python train.py --norm_place="pre" --qk_norm=false --attn_scale=0.125 --parallel_block=true --init_std_qkv=0.0443 --optimizer="soap_variant" --weight_decay=0.0 --schedule="wsd" --final_lr_fraction=0.0 --seq_len=512
Each number is 128 + 24 x the weight over its row's rms, rounded and kept within 0 to 255. Layers, rows and columns count from 0. The size above them is the row's rms in percent of the matrix's.

# layer 3 MLP down (transposed), 896x224, rms 0.0633, rows 701-731, columns 0-111
size [103 100 105 108 115  98 101  87 106 112 103 107  95 108  87  93 103  97 109  94  96 108 100  90  89  91 103 101  99  94  96]
[[149 158 115 131 157  68 128  79 142 123 127 124 188  86 118 135 137 108 168 138 135 117 115 131 132 133 197 132 119 124  91 137  98 100 152 120 139 144 152 115 100 141 134 139 192 106 109 117 157 103 133 110 152 138 106 134 152 169  88 115 105 162 150 106  98  91  89 124 123 151 100 140 111 138  95 132 103 110 123  60 166 135 124  73 131 137 150 130 126 132 107 162 115 119 144  93 159 105 128 120 104 148 124 166 176 119 158 148 129 108 149 126]
 [129  82 167 152 106 120 125 162 149  42 150  86 113 151 144  75 130 163 141  94 146 137  89 133 157 122 115 127  98 153 152 100 129 120 165 149  97 121 149 120 113 144 133 143 154 128 142 125 140 127 140 128 135 124 113 142 136 156 161 137 100 136  57 112 109 113 141 107  98 138 127 116 118 127 134 123 182  94 125 128 159 150 126 116 144 108 161  76 125 159 135 126 111  99 123 118 127 113 164 117 143 124 162 148 130 112 167 134  70 142 161  59]
 [170 159  94 111 105 123  98 124 108 158 131 133 121 136 117 161 117 119 146 109 156 131 130 149 106  55 139 141 117 155 134 124 151 102 108 141 154 127 153  77  93 137  89 132 146 108 117 140 110 137 151 112 164 160 124 141 121 125 101 155  85  90 142 137 154 109 174 144 115 156 156 126 107 149 121 170 141 125 157 119 132 165 109 133 130 151 152  70 154 155  93 132 112 137 147 124 102 123 139 128 107 146 120 115 133 178 141 168 138 140 130 109]
 [132 145 127 171  79 140 154 138 119 111 119 112  84 135 132 128 151 139 133 127 121 155 172 117 150 106 133 114 167 103 148  92 182 154 138 148  95 152 132 145 156 162 125  96  99 125 130 109 143 124 113 117 129 178 116 151 117 135 132  99 100 140  80 120  94 102 171 110 151 119 139 151 127 124 105 169 116 128 138  87 111 164 182 133 120 140 134 123 111 104 107 131 101 118 156 145 125 109 120 126 141 122 128 124 108 146  94 115 168 121 123 147]
 [137 120 146 154 143 109 101 134 139 121 167  98 101 139 145 121 137 136 119 155 114 127 155  95 171 108 148  82 123 160 127 169 125 170 113 192 131  81 119 112 119 103 151 118 162 117  85  91 180 131 103 149 137 155 109 128 157 145 142 146 112 146 147 140 135 121 115 134 159 107 141 120 138  82 128 166 137 135 116 109 151 177  76 169  85 161  82 112 123 111 105 149 121 135 134  95 156 115 133 125 130 150 160 105 128 133 148 172 109  96 124 144]
 [130 106 138  94 141 134 128  95 153 149  94 102 109 164 140  93 131  94 120 104 131 183 128 137 134 148 128 157  90  98 163 113 142 122 190 159 119 103 134 106  91 119 152 146 140 129 129 148 136 122 128 136 131 126 151  97 156 127 155  99 112 157 176 142 149 146 149 153 115 108 129 141 137  77 135  74 115  80 105  70 125 109 132 113 148  95 122 117 164 140 107 108 142 131 104 116 141 163 124  96 132 120 108 126 140 176 139  99 151 136 116 110]
 [ 98 103 125 121 140 117 141  95 112 129  89 144 127  87  92 123 118 138 131 118 111 133 107 110 126 118 202 115 164 152 132 126 160 115 111 108 145  99 144 111 152 113 150  97  53 125 123 125 159 114  86 109  85 137  93 141 150 129 104  90 148 125 117 106 148 138 159 160 115 152 114 133 106 157 115  97  95  86 118 170 156 130 139 108 173 118 137 158 120 148 145 160 140 128  98 108 104 178 112 160 189 140 117  99  90 102 100 123 115 152 108 125]
 [135 103 106 112 178 133  99 103 124  93 114 113 156  82 110 123 121  95 123 177 122 113 100  99 154 157  75 144 114 113 139 149 153 200 123 136 146 107 108 157 115 146  93 192 132 112 131 103 149 123 109 141 152 156 133 122 142 160 133 156 147 142  93 124 153 132 136 111 125 139 136 121 103 132  90 152 126  87 124  95 112 163 129 159 156 157 107 107 142 130 161 139  81 145 132 103 154 105  82 142 136 151 123 121 108 140 121 141 103 142 117 118]
 [122  89 109 132 119 125 104 142 114 137  86  79 169 188 134 100 142  89 162 144 102 135 125 114 118 123 120 137 102 150 121 147 115 101 115 108 123 123 154 126 151 122 105 102 133 121 136 147 135 139 169 108 150 119 108 145 113  54 147 142  71 116 103 158  92  98 114 117 136 118 100 128 132 192 117 110  91 113  97 167 123 183 169  90 141 153 153 123 125 107 127 137  99  77 151 120  79 118 132 111 118 153 155 146 112 137 123 151 104  79 114  98]
 [143 115 130 185 164  94 143 144 134 123 112 141 130 150 129 109 186 136 159 129  90 127 179 152 159  88 144 132 144 142 161 133 127 163 139 125 155 134 117  67 109 150 105 115 104 158  90 125 159 153 116 147 126 151 161 132 128 103 163 146 116 124  93 141 140 100 133 152 142 125 154 127 116 120 133 138 146 154 168 148 186 154 166 113 110  97 104 173  87 125 145 115 101 166 117 142 130  90 124 133 138 111 159 122 129 165 146 108  78 118 166 104]
 [108 128 132 134 165 129 162  96 141 131  92  74 134 137 130 136 172 137 169 122 124 123 119 129  79 144 112 137 173 129 155 113  97 123 150 104 101  86 130  86 104 142 114 102 110 173 105 164 171 114 125 103 102 155 142 109  82 172 115 109  67 109 153 144 124 128 134 116 135 149 108  96 150 100 134 155 116 148 173 100  97 136 190 124  96 127 127 118 135 110 128 120  88 105 129 141 175 146 138 128 145 134 158 128 118 131 139 115 145 103 110  86]
 [133 116 141 145 131 153 128 155 101 107 140 165 140 146  50 114 119 118 166 133 118 135 169 146 146 124  97 125  84  92 167 121 139 135 104 116 110  95 100 119  96 135 146 161 133 143 111 135 136 131 183 149 178 137 127 121 170 118 148 159 139 103 122 103 142 109  95  72 127 120 141 120 149 167 130 143 111 118 107 163 122 127 113  93 108 111 140 114 144  99 122 149 143 158 113 140 117 176 155 134 105 138 151 147 147 134  99  77  87 128 128 129]
 [116 140 110 121 102 164 122 130 135 149 127 118 102 129 163 132 127 130 123 129 139 135 151 174 110 139 160 127  83 108 131  97 113 167 131 122 153 125 183 147 122 116 158 115 115 135 130  98  51 111 125 132 161 106 119 161 140 143 166 124 132 146 133 120 138 127  76 130 124 143 116 153 121 124 110  97 146 150 162 158 103 155 122  90  67 158 141 114 148 154  99 127 130 135  94 108 140 148 140 115  92 131 104 104 117  77 138 126 149 176 180 150]
 [108 133 125 164  96 112  96 124 105  98 153 125 132 125 106 142 116 102 136 113 142  78 120 129 137  96  96 126 154 146 119 149 152 141 111 146 151 156  99 123 113 106 132 134 114 120 136 125 135 150  99 117 138 115 124 140 133 137 127  96 147 118 140 114 113 151 140 125 114  97 108  98 136 155 115 143 117 173 135 144 115 125  88 115 125 129 124 120 135 109 156 152 133 107 170 107 107 143 143 165 157  94 149 113 142 139 130 119 100  97 122 104]
 [150  59  63 122 125 106 134 128 126  79 112 142 163 103  72 157 123 170 169 124 141 130 143 114 122 147 126 131 154 155 138 107 106 124 164 153 115  90 161 124 112 133 111 128 126 132 135  82 197 115 117 153 148 121 117 151 145 150 136 126  90 123  55 135 153 181  93  92 119 138 104 131 125 162 137 160 136 131  96 122 111 114 111 132 103 134 168 152 132 139 140 150 149 136 143 120 131 106 129 108 109 160 125  77 101 126 131 151 113 145 165 105]
 [104 151 136 108 108 134  99 134 147 143 136 153 129 149 109 142 139 179 123 171 133 177 128 125 153 154 157 138 127 163 166 122 164  82 129 131 127  86 139 151 114 126 145 160 154  98 152 109 136 104 164 159 142 171  72 140 143 145 141 152 103 117 102  77 103 121 126 111 128 118 156 114 127 129 120 162 109  94 114 153  96 127 115 120  74 120 115 120 147 164 112  96 175  94 142 102 101 140 147 130 105 138 117 114 125 123 130  89 131 118 121 119]
 [155 140 122 118  92 155 136 185 109 165 126 150 124 145 110 131 131 110 161 143 129 141 117 154 128 111 102 146 116 121 105 109 128  99 131 126 129 138 128 125  95 141 166  98 101 128  90 117 118  94 153 154 145 120 105 119 125 169 114 116 104  90 154  89  66 130 174 147 106 106  67  99 163 112 123 135 156 151 115 147 139 115 119 109 153 141 100  88 132 164 132 109 146 114 129  98 110 130 113 147 144 124 130 106 123 101 130 128 134 141 150 111]
 [140 145 127 117 121  87 138 111 125 104 140 140 106 114 115 144 139 141 137 128 109 131 122 137 111  87 167 150 120 137 144 158 118  94 130 118 132 146 136  93 146 136 153 128 138 130 146 167 123 118 109 183 111 151 151 173 130 167  92 143  93 146  89 173 117  89  94 113 115 105 107 126  92 134 143 116 120  87 136 132 142 129  91 171 131 121 146 115 131  76 155 152 162 164 186 133  97 127 152 169 163 190 146 153 158  87 152 141 142 141 135 142]
 [155 160 117 167 134 128 105 131 117 112  71 139 120  93 122 122 132 154 120 124 170 149 133 120 109 106 129 116 149 105 126 170 106 109 116 186 149 107 158 144  77 133  81  97 158 101 102 109 119 170 128 148 148 142 104 128 167 105 142 167 103 125 145 160 119 114 126 132 134 145 134 123 153 121 105 141 165 157 151 124 126 162 131 130 106 168  76 169 104 126 125 156 126 114 103 128 128 147  64 100 147 136 144 165 167 115  99 157 108 115 146  98]
 [157 127 120 115 150 143 149 198 167 135 136 142 142 123 110 103 105 115 102 122 143 147 102 126 128 171 109 118 104 122 101 138 141 148 136 140  95 146 144 144  88 149 130 106 121 113 134 107 139 197 137 192 122 132 123 136 118 154  86 161 106 129 119 141 165 107 129 147 123 157 148 106 139 125 117 136 106 128 167 149  61 125  82 113 109 140 142 122 171 155  95 155 123 125 128 145  95 146 176 138  86 126 108 163 124 127 163 133 113 121 139 158]
 [168 167 143 145 118 165 114 132 144  69  91 137  96 135 131 119 178 149 176 127 154 102  79 140 115 139 133 103 144 148 128 131 140 124 150 123 162 121 144 129 115 138 181  86 159 122 127 122 131 113 105 124 108 112 143 129 143 129 185 118 174 119 148 111 111  86 165 148 114  93  99  99 122 152 146  90  84 138 151 169 135 166 154 107 145 156 137 124 142  95 131 143 132  90 123 127 100 144 142  78 149 132 179 145 121 123 119 116 118 147 144 180]
 [121 128 137  90 133 160 107  94  77 156 109 125 124 138 142 125 144 114 165 157 138 121 154 118 119 148 122 111 108 139 171 125 172 170 119 145 136 139 134 112 154 140 120 142 146 149 134 110  73 164 103 152 106 115  81 166 134 113 134 159 143 143 123 107 115 139 158  81 112 123 119 122 126 145 134 152  65 106 127 130 120 114  91 115 150 121 162 136 112 116 138 165 132 142 123  96 124  85 118  93  98  91 104 151 159 170  91 171 156  94 140 146]
 [120 198 103 134 109 114 116 124 166  96 146 158 141 147 168 137 130 127 118 105 141 140 115 125 135 143 158 125 150 134 135 135 129 136 110 146 102  87 128 175  92 138 138 130  52 154 165 146 135  93 133 145 118 175 142 174 124 112  80 109 140 131  99 136  86 100 164 140 119 142 105 110 133 167 123 118 134 107 127 132  94 168 114 121 136 118 133 117 108 131 167 165 167  83 138 173  65 125 103 111 135 122 152 131 142 123 122 139 126 137 114 157]
 [ 98 131 179 138 173 137 114 163 164 135 145 142 103  78  92 118 108  96 132 110  90  80 129 146 139 144 201 152  96 126 121 111 130 123 106 105 108 109 113 130 157 116 151 139  85 120 109 163 153 118 137 132 126 110 121 134 122 121 127 126  91 102 113  96 110  98 112 137 104 198  97 177 139 145 156  82 157  94 105 134 120 131 118 134 122 103 148 148 104 105 140 144 126 183 117 133  99 154 112 113 139 105 139  93 109 126 153 142 124 114 101 138]
 [110 175 139 165 100 164 122  63 138  87  61 153 140 179 142 150 132 139 145 169 147 130 129 122 118 172 122 119 132  90  80 141 138 157 136 137 110 106 141 147 143 139 122 129 134  71  84 111 143  76 135 144  97 114 144 135 142 110 115 121 132 107 128  98 131 123 172 106 123  99 124 130 107 101 104 129 100 119  77  75 106 140 102 106 112 105 111 141 128 118 129 134 159 142 112 131  74 131 128 105 131 188 143 125 160 149 114 151 116 145 149 115]
 [144 157 145 119 133 111 117 115 118  70 158 147 124 156 184 128  61 139 103 120 124 104 124 103 125  93  90  88 120  88 115  90 140 128 101 148 117 126 121 121 161  92 164 146 102 156 179 117  79 130 129 135  98 127 111 120 140 120 134 120 122 154  96 131 112 118 140 124 143 112  91 134 155 136 112 117 161 113 116 125 129 141 144 129 115 103 138  81  72  89 109  84 125 128 126 106 175 118 115 158 135  96 123 119 162  87 169 156 132 126 128 114]
 [112 120 107 127 107 131 135 137 105 156 109 113 137 100 128 134 133 143 167 130 112 115 151 105 123 139 165 130 149 117 149 141 115 125 119 160 183 124 172 163 126 103 125 156 104 142 136 134 124 131 110 161 125 179 102 130 143 113 123 113 164 140  84  92 113  92 111 140  95 149 131  97  86 118 132 133 121 147 149 138  85 162 147 104 133 112 134 100 125 151 112 132 213 130 144 144 163 121 111 163 138 149 144 111 123 143 114 162 118 160 100 137]
 [148 129 179 101 130 137 128 143 139 123 104 140 114 139 136  75 116 158 141 142 105 140 104  65 116 174 143 112 129 139 124  77 159 132 123 154 121 168 142 166 156 106 107 119 140  79 144 154 119 133 123 124 116 145 138 135 102 103 124 113 136 152 128 178 156 143 111 139 122 116 130 144 124 137 105 161 105 152  82 171 115 133 157  95 126 128 109 165 165 109  96 116 171 149 127  93 106 158 140 129  69 160 121 144 119 164 118 180 166  74 120 164]
 [102 168 142 115 163 139 151 132 111 130 115 105 134 162 140  87 116 122  99 129  98 146 131 137 135 145 142 127 116 119 110 101 104 108  96 130 139 156 149 170 185 143 143 133 136 159 137 181  47 144 114 115  93 135  88 124 136 101 143 150  93 150 126 128 145 127 148  96 133 146 102 173 119 175 127 109 125 107 137 147  94 118 163  63 167 113 111 109 103  89 113 103 170 165 144 132 144 142 137 107 132 129 128 111 174 116  64 145 158 147 111 162]
 [127 101 158 168 105 141 173 167 108 152 159 126 132 129 148 109 139 213 109 126 139 127  98 113 143 133 129 154 112 114 110 134 103 112 154 123 125 122 106 137 133  96 118 135 135 109 112 109 112 125 122 132 121 202 135 128 121 134 142 114 152 114 121 141  86 173 107 112 119 115 146 146 157 162  97 170 106 114 142  98 101 109 139  81 128 141 142 137  94 156 140 105 148 106 116 133 126 127  96 141 135  92 145 127 161  84  95 105  82 128 105 147]
 [101  96 149 109 107  84 105  81 178 116 121 109 123 141 183 146 129 126 111 127 121  78  73 116 145  98 116 164 143 108 146 130 139  74  93 119 129 117 135 131 138 108 127 129  88 162 137 143  97 101 138 132 132 116  94 150 135 134 140 143 103 141 118 169 157 117 123 117 122 129 157 138 151 107 139  74 134 105 145 144 116 146 102 146 121 138  99 132 110 136 157 155 144 146 113 102 167 117 123 122 124 134 136 113  85 105 126  93 100 181 164 120]]
# layer 3 MLP up, 896x224, rms 0.0634, rows 702-732, columns 0-111
size [106 102 101 105  98  99  93  99  99 103  97  92 111 100 104  95  99 101 100  99 102 103  93 100  97  99 106 102  98 105  93]
[[112 139 189 144 123 144 152 141 112 174  96 121 117 109 110 183 131 110 120 132 108 127 152 162  79 163 107 109 131 161 135 100 157 126  75 138 154 129 119  95 127 115 126 155  79 161 118 169  94  86 124 116  95 100 164 143 166 138  83 126 130  95 136 147 116 103 114 131 123 132 173 152 100 132 111 152 132 141 102 130 120  65 138 137 104 125 137 157 146  86 157 172 150 117 146 150 137 109 133 156 107  86 111 138 110 137 129 134 151 131  90 160]
 [141 147 138 132 121 150 164 108 125 131 158  77 162 128 117 189 133 110 103 135 123 169 131 128 129 127 103 148 138  97 109 129  94 133  84 144 123 132 123 111 104 129 163 118 130 121 117 130 129 108  80 138 106 105 134  87 162 121  98  80 138 132 122 114 143 107 120 135 112 129 147 139 115 131 137  71 117  99 149 164 158 114 164  72 136 145 161 134 113 181 101 132 133 131 138 123 126  71 104 107 124 131 183 119 150 162 119 130 152 125 103 146]
 [106 144 121 143 112 161 135 101 122 110 173 123 102 116 145 158 117 150 104  94 179 129 149 140  89 149  98 142 156 143 141  98 132 174 161 147 123 113 116 144  95 126 154 127 107 140 126 158 150 118 146 109 171 140 133 130 122 168 119 130 134 137 148  91 155 157 154 146 120 138 106 133 150 149 110 153 124 139 125 159 130 146 144 101  98 114 118 117 122 125 118 155 171 163 119 140 139 124 153 159 140 181  67  90 144 118 142 177  99 128 128 125]
 [146 104 112 116 100 173 135 137 146 161  84 142 108 133 123 125 135 169 153 124 111 141 136 158 165 108  94 128 105  75 109  91  80 111 125 118 117 154 113 106  89 137 123 152 131 105 151 136 130 131 134 136 127 141 123 102 105 147 113 109 149 174 135 154  86 127  85 134 140 100 133 115 140 146 128 129 111 115 124 145 104  88 115  90 150 153 136 119 123 112 128 153 133 138 189 137  97 115 115  82  97 121 134  94 119 120 121 126 145 116 157 141]
 [101 121 109 168  89 105 147 135  92 121 151 143 112 144 140 116 127 139 133 115 116 110 145  68 173 143 138 102 128 164 111 136 136 168 100 164 147 158 137  76 121 112  91 103 110 104 177 121 122 137 142 108 115  91 122 126 107 149 114  70 165 130 116 130 112 135 130  82 148 155 144 139 115 128 105 182 135 160 132 185 116 132 134 148 134 139 163 104  99 138 180 121 144 164 159 104 134 114 138 133 127 143 166 144  89 111  93 138 125 155 147 129]
 [125 118 127 155 127 160 116 158  87 117  88  95 138 147 124 158 144 157 112 115 103 126 141 132 134 107 136 109 114 140  87  93 165 117 158 143 163  94 145 100 137 106 136 143 144 153 105 142 127 163 141 139 102 103 130 132 180 138 164 137 133 143  96 119 134 119 135 106  65 121  89 116 114  93 120 122 125 118 114 171 147 166 123 105 146 131 116 109 155 117 161 156  90 147 157 104 123 143 108 122 102 159 101 136 123  99  96  90 106 117 152 112]
 [140 151 143 105 138 112 165 136 139 145 101 123 125  88 118 115 141 133 147 149 146 142 119 126 109 119 157  83 152 180 151 200  76 133 125 155 114 108 162 157 166 174 149  99 189 119 163 153 125 121 134 126 132 112 164  93 137 153 157 126 130 132 132 119 126 181  88 104 148 124 156 130 132 135 149 111 125  93 154 125 143 148 167  98 155 128 106 127 127 115 117 154 163  76 110 158 146 100 111 106  90 162  96 143 143 110 158 134 164 106  93 123]
 [113 125 152 139 117 132 101 110 153  86 184 174 125 108 108 130 118 143 100 173 148 125 163 135  96 162 109 101 151 130 132 106 138 108 155 130 173 167 115 144 106 134 124 153 141 140 145 134 159 142 110  95 159 147 105  52 124 142 107 134 116 108 134  91 142 153 140 126 115 149 139 139 130 116 143 143 163 137 118 169 136  88 107 123 143 166 138 122 113 155 146 105 106 134 144 151 116 118 145  98 132 123 136 120 137  85 105 175 120 129 138 129]
 [138 139 117 142 100 152 139 127 110 149 137 136 162 123 118 145 140 132  85 147 133 107 111 110 118 146 106 134 120 113 142  84 119  96  83 140 124 116 151 117 106 126 136 130  65 100 121 160 126 128 116 142  66 158  98 187 141 124 140 182 144 151 132 103  77 144 138 108 135 136 133 143 104 141 168  98 130 110 103 136 133 123 170 110 116 104 161 156 120 132 170 127  94 111 123 132 119 161 120 128 127  96 124 107 104 123 165 140 142 203 146 152]
 [148 147 154 141 117 112 132 160 126 121  76  95 132 100 140 118 119 127 138 122  95 143 169 111 123 154 169 144 135 175 121 136 109 130 160  53 130 137 175 138 136 127 146 114 159 103 126 127 112 129 146  91 109 114 116  74 133 123 139 148 133 140 115 132 105 141  79 111 126  88 163 115 114 124 142 145 157 148 129 140 101 137 128 174 196 180 150 112 187 104 112 159 155 126 152 136 125 151 103 109 160 115 146 106  92 109 155 155 116 144 105 152]
 [128 104  94 140 139 149 117 112 121  95 123 122 115 169 109 110 133 140 129 129  88 129 171 111 134 142 150 142 120 148 113 146 142 102 162 123 128 153 139 151 148 179 155 120 150 110  69 181 135 161  96 152 173 196 123 114 171 126 101 106 154 119 156 159 132 141 157 129 125 130 184 106 137 135 122 150 133 120 166 103 133 114 139 134 148 137 113 120  90 156  97 107 130 130 150 146  71 170 107 119  98 117 124 156 131 163 119 115 135 102 156 155]
 [139 127 149 115 141  93 136 114 116  99 159 137 119 127 134 127 135 150 149 138 164 122 159  92 143 129 128  70 126  85 119 107 158 107 129 153 123 130 120 123 134 163  72 162 147  94 149 158 162 147  52 148 151 141 157 114 132 143 104 138 145 149 134 149 117 144 139 153 155 143 129 121 146 146 118 159 167 106 109  72 133 115 165 108 160 120 152 141 134 123 138 141 144 126 147 113 112 129 134 167 184 114 141 148 158 167  90 162 101 121 106  95]
 [116 142 127 165 148 131 137 134 116 105 116 115 160  92 117 151 152 131 125 113 154 142 114 144 113 149 112 125 156 133 102 127 107 137 141 138 115 102  70 134 106 132 139 123 176  95  96  90 150 117 142  92 103 147 126 104 106  72 151 161 137 147 177 141 166 151 129 104 131 126 139 178 165 148 128 156 123 140 110 153 170 119 132 115 175 127  93 121 118 148  99 172 123 157 164 112 110 147 153 122 165 150 133 109  97 157 115 116  98 128 114 157]
 [121 158  99 135 113 126 111 107  94 114 148 135  98 137 157 133 158 127 115 108 137 121 101 130 141 142 134 142 137 109 126 109  98 137 125 133 105 112 128 147 105 134  99 134 138 114 162 147 102 124 131 113  90 137 107  81 125 105 152 113 182 105 143 125 144 151 128 168 160 119 144 147 107 128 152 122 101 113  78 164 170 146 154 126  98 172 132 126 149  93 101 107 120 116 129 166 108 137 163 144 161 122 176 134 144 148 141 142 125 121 119 120]
 [156 146 115 153 105  90 142 117 140 115  70 117 135 111 107 134 126  94 143  89 146 143 152  97 143 111 138 125 124 130 129 126 108 139 138 134 138 111 136  89 140 100 143  84 124 154  91 133 122 138 112  96 101  97 123 112 117 142  67 122 114 128 187 148 173 149 157  92 160 141 115 160 130 116 155 119 110 163 132 187 141  90  91 137 112 142 127 162 116 138  89 176  97 153 130 123 179 152 138 147 135 140 146 118 151 157 157 130 123 109 118 150]
 [106 114 113 126 128 121  89 149  95 118 139 133 140 121 120 121 186  99 136 148 184 109 159 118 137 122 142 144 101 104 137 128  99 149 156 164 140  69 114 138 124 136 145 168 128 120 115  83 158 118 101 122 136 177 131 106 140 105 187 147 131 131 126 132 136 119 120  96  86 141 101 183 132 179 122  85 116 110 145 161 118 142  90 132 150 102  98 128 159 137 103 133 110 157 119 129 113 123 126 131 120 108 140 142 106 118 140  94 124 171 158 123]
 [ 97 109 151 151  98 100 155 164 145 168 140 122 125  86 160 103 139  94 158 119 103 153 114 147 109 106  98  97 131 116 125 109 134 131  95 154 156 108 116 106 103 120  94 103 102 148 128 126 107 136 153 122 103 128  90 120 142 139 127 140 128 137 107 138 146 172 158 152 137 167 123 108 113  98 111 162 167 146 108 118 130  81 127 102  97 104 116 103 142 141 132 120  95 134 128 129  69  99 125 109 129  85 119 125 163 165 105 108  71 132  99 167]
 [144 142 136  94 130 126 107  59 138 122 152 107 124 130 109  97 133 136 107 117 154 114 131 146 154 141  95 149 125 110 142 111 117 132 162 145  93 174 151 106 163 132 106 160 122 150 119 122  76  86 109 123 139 111 145 169 105  96 100 146 111 121  93  83 119 151 121 103 118 125 115 143 147 138 130 136 130 124  96 107 130 108 135 138 167  89 158 102 162 180 125 129 185 139 117 118 124 165 110 103 112  80 123 109  92 140 109 164 143 123 110 135]
 [ 72  96 118 133 117  90 143 108 143 122 141 106  96 135  97 106 131 116 117 148 118 119 133 164  84  93 130 180 150 145  78 120 129 145 125 116 145 172 115  94 136 149 118 142 123 138 140 121 131  65 107 127 129 139 130 119 141 139 172  87 174 122 150  88 142 128 153 124 127 130 134 126 132 104 163 154 107 117 111 134 131 142 175 130 148 193 137 130 105 119 133 121 146 123 125 122 122 150 146 116 114 125 157 122 101 109  82 107 140 127 159 111]
 [119 136 122 160 122 109 134 171 138 157 156 136 148 110 141 139 123 197  95 108 152 123 146 182 111 114 158  97 121 155 147 167 152 121 146 136 138  93 109 101 102  76 140 143 130 165 159 144 134 132 136 155 138 128 125 150  99 108 119 141 143 101  91 140 100 146  96 127 122 153 130 160 159 113 123 157 159 114 166 130 148 129 122 141 164 144 117  95 145 191  73 134 117 135 149  97 126 122 111 150 156 159 142 106 107  92 128 163 144  91 163  69]
 [151 123 144 119 133 114 144 151 157  97 108 105 119  74 145  81 124 177 116 139 147 142 100 103 129 129 128 128 160 109 115 130 139 107 155 105 175 173 128 153 168 166 141 122  77 130  98 110 100 103 121 117 125 114 151 161 144 107 171 134 111 133 104 147 122 137 122 173 118 115 162 107 134 159 129 140 116 132 118 146 158 143  91  95 105 116 111 157 121 152 132 144 134 147 158  80 121 126 133 118 155  74 114 104  80 133 155 135 134 137  59 140]
 [152 144 124 143 108 127 151 135 135 121 147  95 119 140 174 171 132 137 136 116 133 110 152 165 138 141 108 152  96 106 125 135 136 137 153 130 119 148 149 122 115 162 117 149 107 107 139 133 126 136 155 104  99  90 121 137 119 144 118  65 121 140 112 176 135 173 116 148 127 140 160 158 135 101 121 168 101 139 152 136 115 152 117 136 139 143 153 110 119 123  92 119 127 130 150 166 165 138 142 123 105 105 148 158  89 152 121 116 125 140 153 117]
 [174 100 161 157 106 155 143 100 112 127 165 167 143 122 147 118 130 108 145 115  90 108  84  93  98 137 119  97 201 142 138 121 111 137  97  73 123 132 151 132 129 122 100 167 133 140 161 125 145 117 131 118 105 202 122 113 138 196 167 143 144  98 134 104 118 192 126 133 164 153 137 117 121  94 138 164 136 109 125 104 159 119 143 155 119 138 148 130 133 131 121  81 140 109 135 122 125 104 117 158 133 108 123 122 155 165 151 130 136 143  95 104]
 [134 151 145 107 176 122 121 119 135 135 164 102 153 133 164 141 113 148 156 124 102 173 151 135 120  82 173 110 128 118 172  55 143 175 137 133 148 140 156 133 100  83 154 111 140 134 141 120  97 130 104 153 188 157 158 128 113  98 113 118 107 144 124 145 117 164 105 166 150 112 188 117 136 130 146 115 159 103 148 146 150 128 118 117 167 112 108 104 137 122 105 136 103 100 142  98 161 122 174 107 162 116 115 127 117 121 152 110 134 137 103 123]
 [118  80 125 144 133 128 140 151 130 143 139 139 113  74 106 135 157 121 122 139 169 147 114 139 152 167 133 130 121 131 147 125 146 121 136  94 130 163 107 136 159 125 124 141 119 121 109 134 118 117 157 123 128 146 146 188 158 113 149 146 127 107 181 146 146 157 113 126 135 117 146 113 100 137 107 117  93 109 166 153 172  95 112  87  93 121 138 142 147 116 178  92 125 114 151 125 107 153 124 129 155 158  86 105  99 147  85  81 121 143 129 126]
 [128 123 121 118 103 152 125 127 149 129 182 135 107 139 122 113  93 154 125 145 148  96 104 155 145 143 140 125  78 131  92 110  99 118 137 151  95  91 155 150 118 168 127 120 106 134 121 140 134 108 159  98 153  90 145 131  99 143 138 134 152  99 137 157 133 112 100 137 110 130 129 146 159 121 122 149 131 121 145 183 128 133 127 114 121 124 110 142 140 104 132 165 142 123 153  95  72 133 153 140 120 160 155 124 123  86  93 117 108  92 152 135]
 [111 130 153 138 138 129 122 101 151 137 135 150 132 103 148 111 120 136 106 106 114 105 143 130 141 152 131  89 124 172 117  98 145 117 139 166 104 114 153 156  95 122  88 149 127 128 109 101 140 169 123 112 106 156 120 129 108 153 136  80 118  98  82 131 114  80 126 114 126 149 180  99 124 154 105 132 130 125 135 171 118 115 149 130 134 109  86 168 125 147 136 132 129 124 163  89 100 104 142  96 155 148 121 120 126 113 113 141 167 113  83  82]
 [114 166 108 142 132 124 141 115 120 103 142 133 170 162 167 139  75 126 127  92  93 156 145  85 123 133 182 137  83 119 161  96 130 151 160 117 135 104 135 144  80  81 129 129 126 131 155 102 107  79 112 150 132 161 132 105 102 184 146 107 139 111 136 125 171 107 135 125 110 147 148 142 111 151 159 125 103  91 151 131 115 125 123  97 153 126 172 104 124 119 176 174 141 132 137 103 118 147 139 109 133  99  97 159 126 105 141 142 114 158 118 138]
 [107 146 107 101 123 146  77  76 146 108  92 153 170 120 101 137 128  71 135 107 157 138 180 120 140 159 150 128 118 147 119 135 105 127 127 142 128  96 129 108 155 150 120  89 110 135 109 159 116 102 132 117 130  95 119 118 126 147 149 112 108 151 113 135 151 112 145 159 125 159 144 147 124 110 172 100 117 150 104 134 163 155  99 150 102 134 111  94 163 102 129 171 130 126 123 109 114 108 167 112 127 136 107 132 111 157 127 125 135 191 112 111]
 [141 149 131  91 113 129 104 128 123 117 165 116 118 147 122 120 138 140 188 140 162 129 169 155 106 145 175 129 133 126 148 114 140 117 183 101 141 130 129 104 127 136 101 151  85  85 122 138 153 132 117  88 132 131 123 123 138  87 156 122 124 128 177 114 104 125 154 129  88 134 102 116 112 128 127 128  91 104 135 127 101 114 162 112 194 104 145 144 122  78 110 178 143 102 130 122  77 125 110 125 120 157 107 115 155 134 113 140 104 154 117 127]
 [115 158 127 163 145 108 118 118 136 132  92 108 118 104 159 177 140 157 135 159 139  98 103 149 103 181  86 118  98 101 155 130 114 120 160 157  89 153 116 149 120 170 111 113 135  77 116 106 100 146 145 126 104 147 111 147 111 128 155 136 140 158 119 178 154 120 103 157 144 110 141 150 144 129 101 114 165 117 109 105 159 148 137 174  88 127 127 105 122 179 139 154 152 123 139 104 125 153 135 122 133 158 171 131 112 124 112  96  83 120 121 138]]